python train.py --n_layer=11 --d_model=96 --n_head=3 --n_kv_head=3 --head_dim=32 --d_mlp=256 --vocab_size=9741 --activation="swiglu" --norm="rmsnorm" --norm_place="out" --norm_eps=1e-05 --positions="rope" --rope_base=10000.0 --rope_fraction=1.0 --qk_norm=true --attn_scale=0.177 --bias="none" --tie_embeddings=false --parallel_block=false --init="normal" --init_std_qkv=0.051 --init_std_o=0.0109 --init_std_up=0.051 --init_std_down=0.0109 --optimizer="adamw" --lr=0.0032 --beta1=0.9 --beta2=0.99 --weight_decay=0.092 --lr_head=0.00972 --warmup_steps=358 --schedule="wsd" --decay_fraction=0.258 --decay_shape="linear" --final_lr_fraction=0.0 --batch_tokens=16384 --seq_len=512 --doc_mask=true --train_tokens=148700000 --steps=9076 --dataset="wikipedia_en"
Each number is 500 + 50 x the weight over its row's rms, rounded and kept within 0 to 999. Layers, rows and columns count from 0. Numbers have three digits each. The size before them is the row's rms in percent of the matrix's.

# layer 4 attention query, 96x96, rms 0.231, rows 0-95, columns 32-63
173:470424608512595676468505551522491535553482522540485392492621474493475503403484466546528588514508
096:615476424538405472472605571561546471466498434439513541478407459486568517510489435517532479509536
093:518460551549571529548455473436421481511534439510431474496497406439426599450475523509496567476480
103:462502647531504601561434526516434513552530473514441483527523424492464498414509508494475537561518
094:458501608449530572510507604539543511532446400504555517477515444553433455425500451559427610552568
086:478429542495555567514536490536523446573587457477574541558522485519459542496503462570539524569515
111:434468520530492681490463603534475530487557523561436530524465386508486452425551459484498540497539
093:393478538508390615442545588504531521533468549461440485565455506469506452394556489495498521428492
090:501514509527558413495555540518477517463490481427461498476483479397506568539457417489487514491486
111:559544428490479415450553474517543445466471457430557527446430500450500568459479546421475450469553
097:483468374415327530495419442528526528444477481488526437500435498493503517441602510488555478476466
113:482474371482484476550470443565481411515517376552607452512479444506542569512497543606562527581522
098:547548486519542460445511535645460582458420432492511475523508477516525482550487501418471472521522
152:499421614515546668468524575475491579517511515545433436463623489476500462468503438529514585496514
101:489421439455447432623456468441523379518509504502548526545494432508511493551456488494523494576479
103:568511625510503446535538538451469541518479577492418480559561598502556447544533496481479397519453
104:491441545538624527477516517501523551486558474532411423560592472503490450475527434536544555464535
097:479398573492646574458524522501511531490537484525421457449581527490468497458479510551429591543571
088:500414510596490549473487545527485451561464504518456467430443546535549565485471464559545572477450
089:506459464574586552472484377465476481476405534527535429486534441479497553465456500522571571488419
087:540494574559422527478431505496426542469428524539474430497510500421480514540494524466483592515410
100:479491575440547586466412560516493571495476477532481452506433462584515372467589473577515469482482
091:544480528496521419474449396467520534448484476456501439607523629441519503500500555433546475457545
085:506566406396411486495453511474542537466541507492492496524438484544445412513521431461508497470465
109:529500508564544515452478473482535533523519534507514600540457504516509531537498497462473545519549
091:442468518503433646472536574560462466486475501482469467532418522534482528466576472451515484484539
112:576506414474403389536519481553524455509551536391468558467472551463524503506547522487531348447473
104:561607512535493452479479473536509533505433501426459535513515500494470592445532602492500446480552
111:544582662570491518478549515515428542515509473485497455450676501468455606536554572573440518564518
098:486553482466395715478415470558462541499533496517448486520492509512478560440637507488527472522501
152:491437633493526640500511619495462535558526539508448451466591457482519477471490445552491573549476
097:514506472451523373493462485485458504431464490542357543469588463487504443588478551449481432521531
116:471487585492625547465506538588494556503493511552460471508514471528506505442515470554543606513498
076:518546459441517459470579483593556556416564459408511504456481536495567522493554554460511510484540
077:583528468417620369536523384501534512511503398478517439533377492489543507475531449481440468433536
091:449538391475488509509527466530478468517473467499559539539444440546522532478556555520524465413484
084:501559373446459615499507443499505513522462522483533552506398576478481535434591513516501464475580
087:413542481491389547544516512464528426469476460467532488504534551570472454553478523526457425455473
142:592552428479405436518459431453558438492511480432530511485475540480507512523475554454490437494507
110:490521409543457300517451481558558476422475513431570612498425453539567497486507428464463382489489
120:485436600525545673491480551469459543552521517544488444491634469496512480470504460568538561532471
157:584563446500414449519464419446533446511520500452543535490467519472495503550464558468479428508506
092:429425445485500537469500565495502560485508476470381499534521500461465466467585428494510473384517
080:555510555598450553511463538531299469495513532450594536574525476505556528488578585507523425485584
088:480516471576545425485454526560500549494499529484524521423603385508515485520499430464504459509518
090:560497524431619457529417423481463520554517481519576502492503522463511480457525592447459511459598
088:498488522505443700461514513543503512484522541502533470511494504549519513588513504526620464514514
088:473423513465510518501599461417524582414575526438521410510415521464585410426437483467568504511376
073:475481533494640446492479527633478552526478514527458477523448472534515534475541467520546579508483
081:520542489492472474498471500549495488475554562444513517436484483435485488536497530491467455536545
087:576541450380492462505470502394572464516538541471473593481392484495473391468514507530443550524421
080:591436564505527520524539454432441483531511520463603472518464486550486464442451492443496481460600
075:563452557493428617537534505501377501542588503583539423529474473473463541539501499445520487388569
087:485487479522508404563575526476491432556554545561568542504425453528521457476485474478549379518450
057:503488485526420393591547543523497470541445541489467517450447483484603489578461429449468426437458
089:431566448445417534512591554562618508419446534467542450453396619537451487506431493450525580499498
083:482526514491533394513498558539571471475505511499515563524553491476539449523541381498438595463459
077:630496505468456461489505443449447457519525494434558498524501538481556480540449509500494391521465
089:504459529401453514522498385451491520557540430518527474476409449513485511513560498551497509550508
091:470557526461486539423489572443582465499501553532633491490513583487428429574556525532488513607495
089:569514483543527345517411403458584465510462536489529571526445540551464525564469490501559599500506
089:480458557512535647562514474555450517500504439457474537422527424404549562410500501436584427460525
086:525496454611449486507568512633459465586540497560472478433557411488511525505499485460525492430514
084:480502517532477585413497432416548546465466442483473522492564497559466504548516564543547522491524
094:413432460414575526511489607648512576414540528453484496468541589595466472447483500496447471529484
097:433451534461529578511454594545491563473478496540488467463522506497454352455512440479434524486531
093:483483594438512565516519538335502559497567497547476562482666501476556440523482512534465478514474
095:596552431471396503464527454441466500480517468474443549510531548449542548561572497427526431455439
096:506493469514468448479523407438486445509494525575497502534609425425543497588387514534457534497462
086:511526462530515531506515541561547537395450463449568422446454477458537538449520432438415466494474
099:560515462531460443510486494545497437508481510432543561461426546473511514482459552488510419516481
094:411516580484466662514401537412560553511555479508519465491654521484443515524498505524517560505447
075:531509543475576534595530506444530522505548494506448553513509509408487464510448502470424424554530
116:594544467516439477519464481502521411528513445451519543504501514492517599525481562507509430542503
093:501561480488477539465473410467453523494425480610413513552524506490567483544498535415520540502384
156:488507436503438323535477445559535392432480471454613561557437545459519585582470539521488476504532
088:456538471457462582464468506441402474438439496491511569461492487521461503532455506511480573509492
179:516567403490446329569464442515484408475458482436577571528425508491516537516517551483490393505504
083:550514397526490479538549560583442540474363542479494479451485519507507448499481520523449458471499
093:493465494455492505372627594512608492495457523499584448494559534421465517542441497564498527536532
091:565577511447430571480492543534533547564471486441426511445438490483468644470539535489478538470527
091:525447538473525597479455528607517533546522456463428496453463449604502514503516488525552502495516
085:443505546482484481533458583516474561494441436552550526499493493519470466518554463547405462499492
098:517481500482551400522485495390501479498455526534517583531555512518536398570443446544504505464421
091:450462510489602484433556523476512602459496537548500465493483522512417448491487471474491552411499
096:508452424423411459415495526454485584517610501535421496473453493511472445536506535478475460488422
088:527471511490556487449495490455449515447471578606482550575494464546523463571537495579565597451424
088:393527398471498512462553438502432581475520464537378494413593536484449573458559518505487471497550
124:539574376534415333498460412502508476469497469495479526532428531472506548577494551449510481511538
084:506456599503598497428518587584484573537474428516481508493519516524441507407561560547495476548424
093:494514496528448562477549471440450501476438571521444498484585505506460533588490515590514498483398
084:507465591419570560527485565509511494581557519544471486588487510508418538570471525567477454529507
090:465466404431548403451507434466540536491463520548541496506465454453494414553483477500539598509526
099:512536455485527359472539454350529480514493515501508492562451573491471430515509495469515535458538
094:530497511595471466493525427513463519539488504516486556479418471544536443445522501475540470438482
128:503447535531574684519496459519457518561491482596496408462580469488461556474469468538559594622479
# layer 4 attention key, 96x96, rms 0.2, rows 0-95, columns 32-63
104:440478625504626580480479563433462521539515505568435517559538425541481405489543416579568544505496
093:481477435461478408527548527491542532408558481494441454520435549435440399487519456465502491439483
083:540489507441598450447496543537409559500536534500443429486553465541541399494540432447401523500494
093:529513599538566502494510523553419506543519540494478510568516454536483499462555478485491444523512
102:490511588500537542501523527561501520533511473517505550547519483556418461465570500520547514520512
089:505513588567545508480501443468494446614493430453535499538547382477476530595449450580530482494526
089:461502522490569478478401568575533558409500447501398546458426491485535512475540452458424530454522
094:506461627532517554438513415528534508560477522476414509557551536448464579487527600463559445459470
099:447502446487511485519508450474473495548526412483511385387490540502564506541434506521541481499427
076:518511488574465471448478412538466543499437546467546460491487557518481505379456451491576560476526
109:459481378358388508463472458566517492450485454416564463412470549491521502425519488375501454476449
109:489496447585487614529435464505528496484517326459473473441561524468514558542483476517513512572446
112:538533471549488482441475496476451516447477451512564433508442469515482401488462515502546457486491
101:459457370486543431490509519528512397498495533534494548472515437545584481545403459550497450493546
102:446427415453459482594438467486519364511499465512519640520506468530536519572456479514497479592422
112:501459608531510461522573455454449496570422593508465476550497576531500484492539544467485420480459
084:467449565510657455465559467528445482540519562525479438475568485514550477449457489525496565523502
100:510483632453565547407565527472520548520537557543479446544531501531472394443490410570464562456549
087:439453501578527452436504478451480479532471491569473440531572457443512558575502478472400548445512
071:533487482564495486466434391565512500457448518472441501458511483406472528506560515434444467472488
084:557517472510422533482525506580492594494407583530484462564502549532494539571527495495486476543444
088:463496565520571530492428620592503523511470536487430518498420439522480524467590534542487457521503
126:489551414491424428437567534557534502464544533425516545547417604543530501438482482429505413477549
094:493554408410473429548454547489526548427483492448458521438426539532465481461565435437450492404500
104:544503512546490496471446473449481498489513586461539593559494484586537519514481453532462540528565
111:494438461529501478424572516492520537428424443540449500523365458552504545528580504544581483431523
099:539469459513421513524510500580537511509487508414470468478470472511566487420558504511585469455478
105:567565656617458590499516530497478541553499493434446446529544407478507573454580574469522533530495
108:548562661550510529544537525485463515505507468453482458456603469420468585528574557571404531538484
104:486550500499445695421430503578545543466512466465456456555549415474501609455577529517501472501473
111:526471360409500396516561441581488455471489631526558532526500611473540453492415468510461468515520
110:427516499437505468499431515409430473457493461554430563501559448489497365541523503489485467481482
083:474563495494466475464468443541502569504422492571634522440403504501409578550533553541543553532506
109:438486427474500474545505494579440507501436530522505528500464538580489535493537454508593538448440
095:468553565580482522506511497484543433463415545530553514559505517457458489436448556550518546501632
096:551496399456432514488584450602578445494534483412543474456558523480529579483463480463462501540462
094:435526408474477474467549575487533450397538508426504478373489480467526532469454524523504528422544
082:505495582504444581499461529448435491483476549515519535520667500424379500526443546453516433573523
073:547529402508436412518533470493568400462456475508557480474442527493519557496483565516543466502555
101:482569498482471371497566518442501477535426522587578480412444622554514490462488527521462534489520
080:485393458500557516519478474459412506490485483570469541508533460569582488533439409521471531502461
038:503580476517456519546475395581575476444588489461548520515502498532489469500479562450588460496566
091:463467431465511441522549513589547507430586555418443543489435570673554464513437401522564484464483
095:546420537532561447582566456500553523574500494457512433457527569478510582406517543534446597502496
082:515551464406495386589512555457539455448485533542516540486436543572607486533591474510522469503383
094:518445511521477583516438467531516452512526473521455476403521424431506495484534497540488452506539
090:555531501581534476580471513550534529568518489413510525461484475483501538454508436414481539555433
100:591582406564472428506455510552448526532463489552554459472433488578475439526553501532453449479501
135:417486550502582532500478520548448571509453517575474494526502492547484500489554461527515558519464
156:574520460526458491497536501478577450494510470436594467455469492462515494491437543469512484519500
117:556513442499505470434522532401520462482577405447529394457457520469516555516432569464504413517569
136:521487477590459432549479483416520427475509454495525460467475513409468559495431554532517482497565
101:569498478588476503542448486469525438525563446449576463511510521401449571500439520463475484485563
094:403440552425503514531547437461393546477429504573447493547481600548470506513538437525455528540444
150:444470571498567530497493522530446572497477532565458479534494503573501482514545466523509575534453
111:463574471535421458457502517488504438507510468497544466466422458516553515543494508445557440484508
106:572455372575455478512524427486567429454485464477579497504466582488516543496402552499588453503508
146:427462548514579526509477524533445559519464498567472488551499516564502499489541451522503553531468
095:497477531496470591510505545479442536522497574569460477512585534526432525502450459498441529534543
098:517427358562478443526444483465550498533454453459524608500417486590545480510458440503579441517501
097:502437611515563538467573483427447505556520415567430420523361411427509551501584533543519564524512
088:512565535503438565473436571525453563488573545485473458467597526557459488432477487462425519495436
081:446471592467475475589603529486514500487548532536470481562489572448488613582479467512509535437457
090:510522514480475539522351585496504512458474536487454593460504416440380460535546513470534465486550
098:546532492510560420590497498519496452547390546476498502431520449459528624508524538564551494465498
110:587563450570515499530432427507501455547443587460527507460490435465521683494532564579505443575491
087:683522563502514567440614507418439487589529563512456474544542473525530595479558538508496467491483
096:644567586503466465458485460486463522545546536517423492541515500481512498575420551468471527455521
088:617546519495584464423465495475540461497465575517513556478565449475515488514420520471541446416547
096:551409568479564498522441483443462508604564593476470454508546679629495441494477497549487468528534
094:556427645460550444463535511391465496538534460498431461514506506489532466560395480599459513466516
090:528524347485513553407521555530417564413521523484515503451536604550566487497557484435521507465467
118:496516584475504481504486529496523432515526459464572483501512515495513518560447567530544534505427
085:530454634450611437481496527412474519544524449529441476517541518488557430590365478556462508448484
094:507439415468543494502436627526546474491544565559535493559568457502538408423494507449482452599515
100:487441503446557377559404417457497463544529446500529528458480521572482455512443477507543467474499
099:417341519568516524503488499497593514432553494449462482473533534511531564543431517498513527526548
110:498537452514407399557594533559515513463459525555607470598419615566508540462506494490480477462545
102:474365648451547502506582502472511506544496504540480479468472528513537521509518513631466502456450
119:508545363549474393597460484596515491450474524449557498467409607501465498483402437499487432531543
096:464559530589544573438448493512477476492490541485533477462410488496432499501493469612472540504398
088:347559482562490566489482515523501503406511495541516482428480444508497475486499413594473518509375
086:441611378594521517524429523542518496449416586580539503465512473567546464472544494555539463515457
096:509527544536480543478569438487482440516420442464512458509633377429501614504490532415439518542505
104:373515397522500478474504526616591492475487585482561520437453525567515480468497460501514510485541
090:524532522468432503415525469488460423497498546455507536555428527550551503511439469521524581531515
098:421512475480516485471437540579550504496518505515539475419499523455549507513492444461494476464524
090:555535520481426606423473570524469537537434588560526540476570401527509487504546590503530558523487
066:484507506442548433431514477433450533575515484515521402540542490481499484485557511473514532440456
145:414497516498550481494489522582461561498464551541481445500530551537489490488547427533503520512511
102:460546488490464614451547532543590548466451611503533453494538508492458445499464559394469548467565
086:357530484543568578545500504541507456485475467476522559498531449438578491467463506534524549530457
098:562439406501381431525445443531537465474487471405564583427403541577518560488594504487492496561535
098:527474418448440366518456467534522534443445490445514521523394487608472497484492478455468490497512
096:555578632513466542555488503457458469551535541580511448523514433409461470528538469524476524497478
068:380549476564519594432481550458495538483539488421470533512553438420569406517552414517521446555577
# layer 4 attention value, 96x96, rms 0.196, rows 0-95, columns 32-63
077:451606526562437576543468513602502456562523471434494430533404501491504518345584536534477466513530
089:477447590513591480482522444514508524513498526553480477499544395487509525462436552483525503497493
103:484579531497526583515478599587548491512510499498468567495354520514450494301551501478544488475594
080:556517570543598457549513550591453422539494493449598481527559549518561466532422511463459460529429
076:487476440484415488527485603617499427473509454375512443480413558504490494566525547515428484471536
084:439542397398384553411406474530419471429524510517531498452510501468430503509550418488505482479459
094:426535419421427632495497503427550497491477520517553526521467603507466486399504455544451580467525
078:480477480517440586573371490604441486474489521469534352482551562453480505396539434497451497513411
077:509493596486519422414524512453545491504500520561456590549447527504542474432539501548551486495520
076:500431514541529533519426458434486527515491489564474576518393463470543483609534536476501454501498
079:533421424577481550482542512516421572532510459485482438581438421535535560492512559484467480573497
085:484478482531474532474409604591458494507492540426512394566512545550555530422562473482544491545524
074:579454492562568494472487573525436468427515467491531640555398501494480552528457399455476483488481
091:421573305431554497492466484534564447506476558484512497501382548506503474472521514541427540499546
082:465524478521461459447541459515553521482503508500483493436429437471527514419528492489570463459505
096:451472500383453483515512475512589471479563481537532548472502446519513522419479485444539500523454
091:456525430440520618543455551501485496497522499506549514476478565542462535349573512468586495530515
079:503521575522582471465545558511512525497488496487381490497491545538440483449520517489528478528456
089:567453446551550485462440514513395482536482398529448509524376404542530509615516523504499450507508
097:482490466446604333524506422450556466483493516517557530495619471454466499492425505523533576538502
081:539483498553497435544669497547529502510485399443563444424507435489532489513437498524436500414463
070:469461573505429484462489493398514531539511525488477527554491484508437520425588497459529505522472
075:534469556588407483572536442477486576502492502471561499490626585508508479511483502466503536586501
079:522516529477510472555515496605464509507487487476619529468536571491545481439501539484444513531526
070:420461568444458534519453431385593473593514518463545516570498565508617475487546503548521500468468
080:484538545524448592506474624591459452519494467492439491527483516468449507431579494535551428477483
083:531485494478451384515459477442578504452485515465591540480390441500461519454479494382465610465507
086:433495458519517588465398472504533494538532509536475512545376527485567492416562509482530525490520
071:504439480471595515437609447516442484478502439486498427484480496597527502545508543481493462511503
091:461385439423372631518479430435490536519467503506592489517469537509496525490529454509470531466447
100:452493430511399444526451500447489459518505524553391561523533539438523463583520531502463517569423
092:459460497468527533409500511535458434515518460530510442480566464535533489641541526523577420486493
123:486519524548525575538605505593561446557506449481508447507522474470584555469397534534512492490543
119:493437457454437414503573527450531470552425517477623529554497515602450507578462440479506587410515
122:453553405491432463470488514523455595373472481507576382442423583546558508529507406504527564463548
137:448432539521519544415549441546530423521463497506472463473500512499607549535455523519515441539525
101:429511448467347489454511541495552531378425524491451479400479515506506449408585516473559486384565
106:490406471543408506486476506541608533473452535459515540513508419481444571542538498438555518439479
104:506457599621510383579559486421428480475532474436507470524625521509547464586428484581439507531490
114:451403527410448497552444417451496447473438495552529535535544488518444509596469478500498517480450
135:442457473509481471419642437456572565442519575515431392514533534497528464499488459505508573386547
112:509481530511521493488559476467390502551483413479497436481515522523456448482568620595401519566497
120:525480515526537435488611475451431443600496482472600402463516546511476504535453461575445536567589
121:510528537520525530552419535534390432437529437507559487499493447532454480520560475561552487524532
111:505590538648568533544511553604462505491568413468475431523478428484458534473473553492520499496541
116:482589544563614544466526458511533506489547465516449521544554444450390553519470573496523586516564
137:472515412467525529510556534499540569504521498533414481477463563516546491459521505539484485511489
141:523462525568500479450423514527447533482494578464426505495497477512422462510557507536506453439497
127:476487483457588549354559578442540487550555478559504492455507438480520478531439467550409517487577
134:498453457501468532444450485421451631435467437585507423478502591557406500552492427506480565456484
125:508616487546511465356528409512443583511451463528433365490438470488477474487586547517443444482595
123:525585503559540482388476456549501485425497483484512427455499420454406510468495514562525589475561
119:490586468489474542480433579526591517581517546506514625557481438551472452562531413462539466476462
143:541459503605541410517504508534443399526470506472595421537368504554498584545457499550578493521409
124:535548481396465560522461533488481523449481501530541423413479447419444542527503462592528488577466
145:510554518518563601462503509551527538469528457484512467468517455519429498407514388456572543448572
137:470450399448482473432383539518516456416529546526509582483471394508589432578427431438461549473434
130:499447493516439533617500525406452551562497473587533490463574602498440494617447517506457512553574
138:541478555566484602470456442546436542631453521501535456544509452498538558492579497503462478583502
139:518489530595452549496534441606484544509489431430457348482564433460532495486509553477562439475406
150:435511600600481483512576590481549472562498629451518485562520579528467475488498464533489482401612
149:528481509594496527511512448509442492534557537491536464548461553568661496480446445550481374525430
135:466535476565428557434504517516494472528443522542489534521489512568476418457568497429548483431604
118:430465501606543468616550556480494468555548566406536469510540504455480504488449523492446589480507
081:473402466555514508440526438538483459487455396473545459517558382520433523659440535475514554442506
071:560555539574441440515548512557478522428477541492512530442523469539553498579457559453479528599451
085:460481442505635476555491426443468470547481408502531465460578570434539554453456525523497477563432
077:501542457582473616487515503607547493553442405468523526501516501453429495410497531518565445533466
080:487488475554528538485561415549398456464474476507519496515429432581495516630413552479496502544424
079:517531527437390539480529585496625522555523512528471507493401503434441508496528541496509493441505
091:446507477548483496493552439544508475564513478467385651499544497469514534407574533468525421491594
090:509555515453531471512489434553554529548450439503447569549384503475514479466502599493510477548513
078:537431433508360486520485463536456559534514525565437398434501452437517528465462472502486464462350
081:413496425458511623394442504445483455537589498571518507575411491490527478514580499554466483496522
083:449481413449492494460602520528515531404542457476515478449507507494467518559510410445493556492459
075:539518614507521517551592516447579480584492572582522472518379494549518467359460484569479485461537
079:472492533547424530600368515469479499551503559587442485492408420458467528519515553596533501441554
066:525612481499534512588524350574485478448492462397490500509516530490459485476511568549528521527479
087:512426563555449434508485498519601522573485535392419491467497537512504491527514453503529457516577
086:513486501520452518476541434505438466562499442611368540535418419464548498515452612513447491530515
078:570496512603434468516498499565592565496499473411506515482578432547491490547440467446583495511489
094:428550390463550579482460460478478449571517445490612528457510658430416515391570405550494432460450
081:483497487494533615436516559497503532412515545505553525557472542510481428485484468472516540462444
083:415457568479563520427483477509587454449465503463542497497518606479554485473446501521459514547441
077:545530456548389570434483479440487516467568520551457507475438563552493498503551413481495438489498
095:522464523463513334509575458396412522527541477621412438518497490535527492604438538467514558481486
086:489482630633399545466490649612556492506502522488469510501560457501436495499445527521463504504582
081:483538536586604521485564501537379453475456482521503478456543534485455556479468571560449520517497
079:495535498530467586425541530514358440525447545540492477433410547489375455486521459502549435475434
079:501422501558486472577470592551401532458464475495563415406630520441446503547478545536507571488370
075:497504548455543439485531551456430487480439545555487491470526377465556534541542523589463460507420
082:507473527569491556468556535486467486518456550557529455532424462474409449563485536487454524555387
093:513505454586539539465424472464310471415523449502487467488566458495477507508518483478482453617461
084:540424500482550407515374440414476503436497525479410464510527521525535543594534439533552527505609
070:452481465464565566427484409432475466526541551526547467543483577637548512499487460410512510528442
090:619513556501554454562498496416470465545487460478480460527392460515468459473517508474433473526455
# layer 4 attention output (transposed), 96x96, rms 0.192, rows 0-95, columns 32-63
075:494416485462594452462495501431489537493435527525529542471597482509450466583394387490484531335504
088:490551410490418503560469544451482443495535484464483572448462581529500423530555422516517506583489
100:466400469477478438489487450414425498471472485479536357513621498487552526608456481568472504452430
081:441488461424423586478524530431529605452471568535459530420463404501479491487592413512533490563542
072:533490516505582537474514428417483603543492530638488507504605435491490540438488476439514505473477
107:549465537533580462548610482451559493560533536479472520519486517463555558474459587518514501306531
102:537502549549560392494511476563452500486513479466447467496537457456534584552499570449531440255503
094:487549530481574440451600539463509478565463540526529591468473444502549510542437536465472494280572
092:525473457540468551559469453531488530439482449456516388498538531492454467519508484492473510784478
088:503528516524461492521503499529531504497515442455487423513543560529469490478512460534520595787476
084:457525557451543461505464523464625455521482539538481529458537485490463414525459468572514559703534
086:457495524441550468467560465443521491533469528560519544414515402424456462545393531556403493363495
079:399511500407455522536554465465549547523503526499467385479580498511550464462558569538521476737514
108:569463645488487520497539526483448560489486436539482470529589477475494599521493488473535455189490
088:548466483523504485544519452437504473555532480464472569524545566470489524526474564555500519548504
102:500547513546538523462509556515469573511450522439480461500505531521478455524524512535482526334537
097:507498580508533427428526493517514498540470532482460448537499429449499546570432510533420507243467
077:528426457449450502531448473525482498463459473513588493555495425441516549546506521456436514618497
106:484489536468476543531546473462586529523515539528500455525523557465501464464501489550514533814458
114:538558525537450593438515536557466494497481464514443501519422541532514515495563486446463440212471
086:509497484462485571511439499457514542502518611549448591526491523494538513479542514483565456710546
069:477490454541541503509453473564499475477503479469535505479547476513470458534425480517451522536536
073:498584477478573477358471538573513416507441482542481528527373409528478556504502509478452473469490
078:462491505511491549449515531430495540469522527502428513472474411559468555501538415533542452349474
071:545566459581507487474482533576451591401492476493482523389514486511385465498476404452478530430525
076:511467448486545394508544372454551510523510536477557516510482527483539519543442558477429562504433
082:465582469512507553492564491499468454519532523524394500465610566471540532519511571582561397406527
081:500520551476463406497541491502467498458446452444484470436570557483423455549466477541503546322418
072:517455520512481525587444568468517519526522541514488527523509457509486501495536433524501530676517
088:532628558593573403488542507540519513488576516489384492463499508469492484505464588490527508573528
108:526563572507589537452539535577528501512479464455633476460473505564469563436494443451532512259540
085:584475481470473500596538470451519576491520523496498538513418525485440444388517418507459560433450
115:566498644441576436489495495512454553501531504507557446482530486549543534443509527460547456359483
112:447498445471481436472516435476559537561455547533524532565456414556496511449509514528509572335468
115:503504499513522539536458539620468498490451495460486496502600486502485524514518499503499493282536
135:412488512449566430490459523537445526535495469435533452459518508499511532608558566487542430396535
096:424515452500417540609428535550480392512458513476510413461488529469436510449532498509537508354499
105:440472492496388601540454439493527556509494541517469406533452470500494585459534508485499571315475
100:546524618546451441484526507359545523527541452521541479513606485441512384513464491514445571637487
105:419503380485512492509520437451482431473539533488497520513445585505504537539509530571545459460456
128:424534495429549465508551506474500460493489604544548458477611526556435444520588520556560534535438
104:498505516510563496446611501428527499549512475494495499490575459460529420491451498481472568598465
109:551501436514622375472548453479558578577511507528561560491598485484612447490485509522500526619559
114:533465605544509563463559574604440497413500429446418570473481522459461546544522542533483452565558
101:579532769506505522486533540557490577488492458535478502496504492510494530491458510408478501518474
107:471498621480682442480501426508567591456491506532443533529528514559522582473449575463540489352467
116:515501411466521524566498525476466490497536470504564458432583550573463443471526477508528521537531
121:477537476529415534523543555547483523520454520427443502462446498502457527602513519557442523462477
118:475492463473693442506553589505537495518512506497543554402616506511483427550440549549557451673505
129:427478346478532619533539524518487487446464498516523551462597534553450501520418485491531522489516
112:429530506554558570506556519575502448501504542550384453558605589503542499568491497445489460494486
105:523481524554566354491534475671511516500444499514452564487498472504543599539449541485471504484493
116:423546476464497665499445510549539493431506480397438473501437484476412539511539517562470533519491
126:548533519510451381470468507561486559477476463455527537557445440502534557573529566414456511306494
116:546460543515495614443525498553432488482475458442513544451539475426547544557507467504527471514529
132:449494469465601613552461482563466553428519506487484503525510536563529523423536489520547463539477
131:467497438592491485522493539570438462474499511459495479451457385482453453612485552486433509541509
121:513443526461525645483508488405467570512522512552502486410599476529443507443453514454499520348568
131:492469445522501598487549545463479577527483559495485498580506527480583590485508452479515516346522
130:526481559527453591499539512493397480508537508511462394568525563436526525524519464488521494592425
135:498605584375489468499436534448633478515465534458579475473502563482465442454516473559470576520485
137:521539492534451589481486583449435496419560509450569508500558551501480434562546527518496437672526
124:392510451444569511504484546572550369482467504434440502506420534444467495438534506529495457524465
119:548475511509552457513502468405557575496489578572496489487545509557545484428483527502467620702531
090:456509476504515375499512399523486563508397565446458486547536459458512566552483539545510474287460
070:475444580523514529546465524455570499476554507515536504510450490522534517508521524644527533424508
090:504516458585392443496451522416437492489410494529471470426495464518454519564469551461447505541398
081:457537547495478451548420559577506485453409433468434456514456515494456491430477510512505469499490
086:546495535441538492437484488479567557526437500504501516485537436474549517511435560623478455338496
081:459438538497545530488484519525481498517612473535415479576498507565493513433545470388522433520639
103:446541531519517468466534498460535513543507492579450557463430532533464555493527408485626454307525
098:438614537519539482570508570500455434487535407472421491449439522476498399430454464562447485505483
083:521381553528532461394510564469541451545457371592465460521537523561554536552571556538494492637613
088:541565556593480523514538500558511436510595582572494611509482461457525465451501558486482501273500
087:510491452424501381487530475538438474476504517489486388558497460510534540537452455440473444569530
087:502552505575575549528458574521488476468582460523467507517466447475527383506515415564528451520450
085:483524539482514492547577551494492495430502529573441487524536462475577540485515508450504453554574
071:454460507472518540541477492461549566513474395535491458480506499544491498452465480531542489554590
111:476498548418516461498519506468519491483450537416514485507494502545447450530502367510516481819478
092:447471598550560463441534456423525470570539473566389544504521457468546497501505573573514490489492
080:508447543380485492488437530597514558420352467382507415496492527520437535517549441472534503456508
100:488566448598424545524506538521476555552415474531525545444472496519466557455478595473486485312464
089:521636448468529476460513486553492441425492488503489398514483512428525455511420505425379493626483
096:527560473563448456573525495477539472513483425460559521428436489448516472486444462515402520666443
092:463433550478520543445580488546539519504436497496535582470507522507551515490509589569566546429534
103:503477502505514454461560449431422506460533516507443441482611448491518508650464485508481452356421
100:444494498452479491509495436504545454532540516547544476552482561498511458483538486488525504814538
080:503476452515442449556452422436492502533591426553559541513519485487500469535459560514504487635471
092:508549495472525500429521511486525562505541538531548571502526550490456460505457555537527497557535
082:473402437502457471514427517472489467488488451553580375558571540553528541552482578459438502575512
076:519546499591559472453572553469544502542473427435560492539554452488521439517543431594425475480484
093:500541463529573464447582444480520494518493509538508428486544427457527438529480474505391471734463
103:545505478516418467462561421472535492498429508494541539451554500440484500532485572604503562700444
092:500523510458477481535572432468475518404455582399451529529568530448412548595510442530557475365423
080:562552450543492509498527450497503531520445533484534572438500456478456529553485568542486471272492
113:457508495533505577470511513467501521491471476492572558452529512507539398496484526570503553811428
# layer 4 MLP gate, 256x96, rms 0.226, rows 0-8, columns 32-63
091:556422482548479428576501412505545407472488506487575412519417556528435576507417459490567478572488
101:526509504536462452548494449465539521576514557387474455534493488482513418430531460487476465421478
105:524422475423489447518508495501559497406538478533555505456454503414492541545421505463556485475549
104:473639452519629490580537534484503399423487426440479493558511576540428496519527473429441412534532
108:555495558580501481574583514481481472475535571452518499610556533549489444531487534518516423513560
106:476480451574510535487485576523523434531501539375505560560449536540455472470520469449465521573583
116:536509420540479558419499480515512519539541603571513449547491456442528506503428577442421483546474
102:482518488583482460464408434492603455505459479547602573561434497482614442523472565411532495437458
098:539434376531520474499479501493439438515435436500497538537513604475529430498501520476487408559551
# layer 4 MLP up, 256x96, rms 0.239, rows 0-8, columns 32-63
085:457566510468455577511548550504495466456461517394479519507545459484433453353546514542528474536471
107:533483521543569551601502506552409444505531539486581410420518485461451518470495571453543517453569
112:466546488497445511490528474491524517504476391466525581534427570443534482577417394428463561492519
112:529503504517468488483482591513490470488461488550488495497511433568461484488448518594505692545519
109:507456559585413451482517545444451575513485541516506482495538532512496487511507534438541466489525
108:452515543433607422522529574467368545549441498543518465465517532499494526558486503521520436461457
114:531469525587523480457485455567470621480584468482533419591485456461446483540449593421481449485549
100:444563421575446632495524509524536403422511515422551510481487514466479514477565468530463573506526
097:507451497511517554505473544484471493444414577495538568499609503505557474519450409555501470499459
# layer 4 MLP down (transposed), 256x96, rms 0.225, rows 0-8, columns 32-63
087:475449397486534399458502563481510540464469505538557507513478430526492566516372520575483493471534
101:500422507416446467491421401495394473581468455569566482452474454486566474584441488677442501575476
103:472455590501485474469529531515549453457514460524525518490540557418468445516422434479471526435458
114:494575537492453472472478491552493470441444526495546559485524498507517475501443543475499422406392
111:544599552509517550476578521471512602485534530510573495497470487474529530493500556508497479544480
108:500479416458444543509498539485440441501466483492593517417385440503400515460512478467500513442493
106:441505511432528565557469502477515449467438413511456452439588513463499405486519523515537505510503
093:540477481537554402574453495543533465515500497457406529541497536446420500497456558495552514442458
102:562603577482477477516610498594578450558503527547462575482557461397510591510596511562435440531562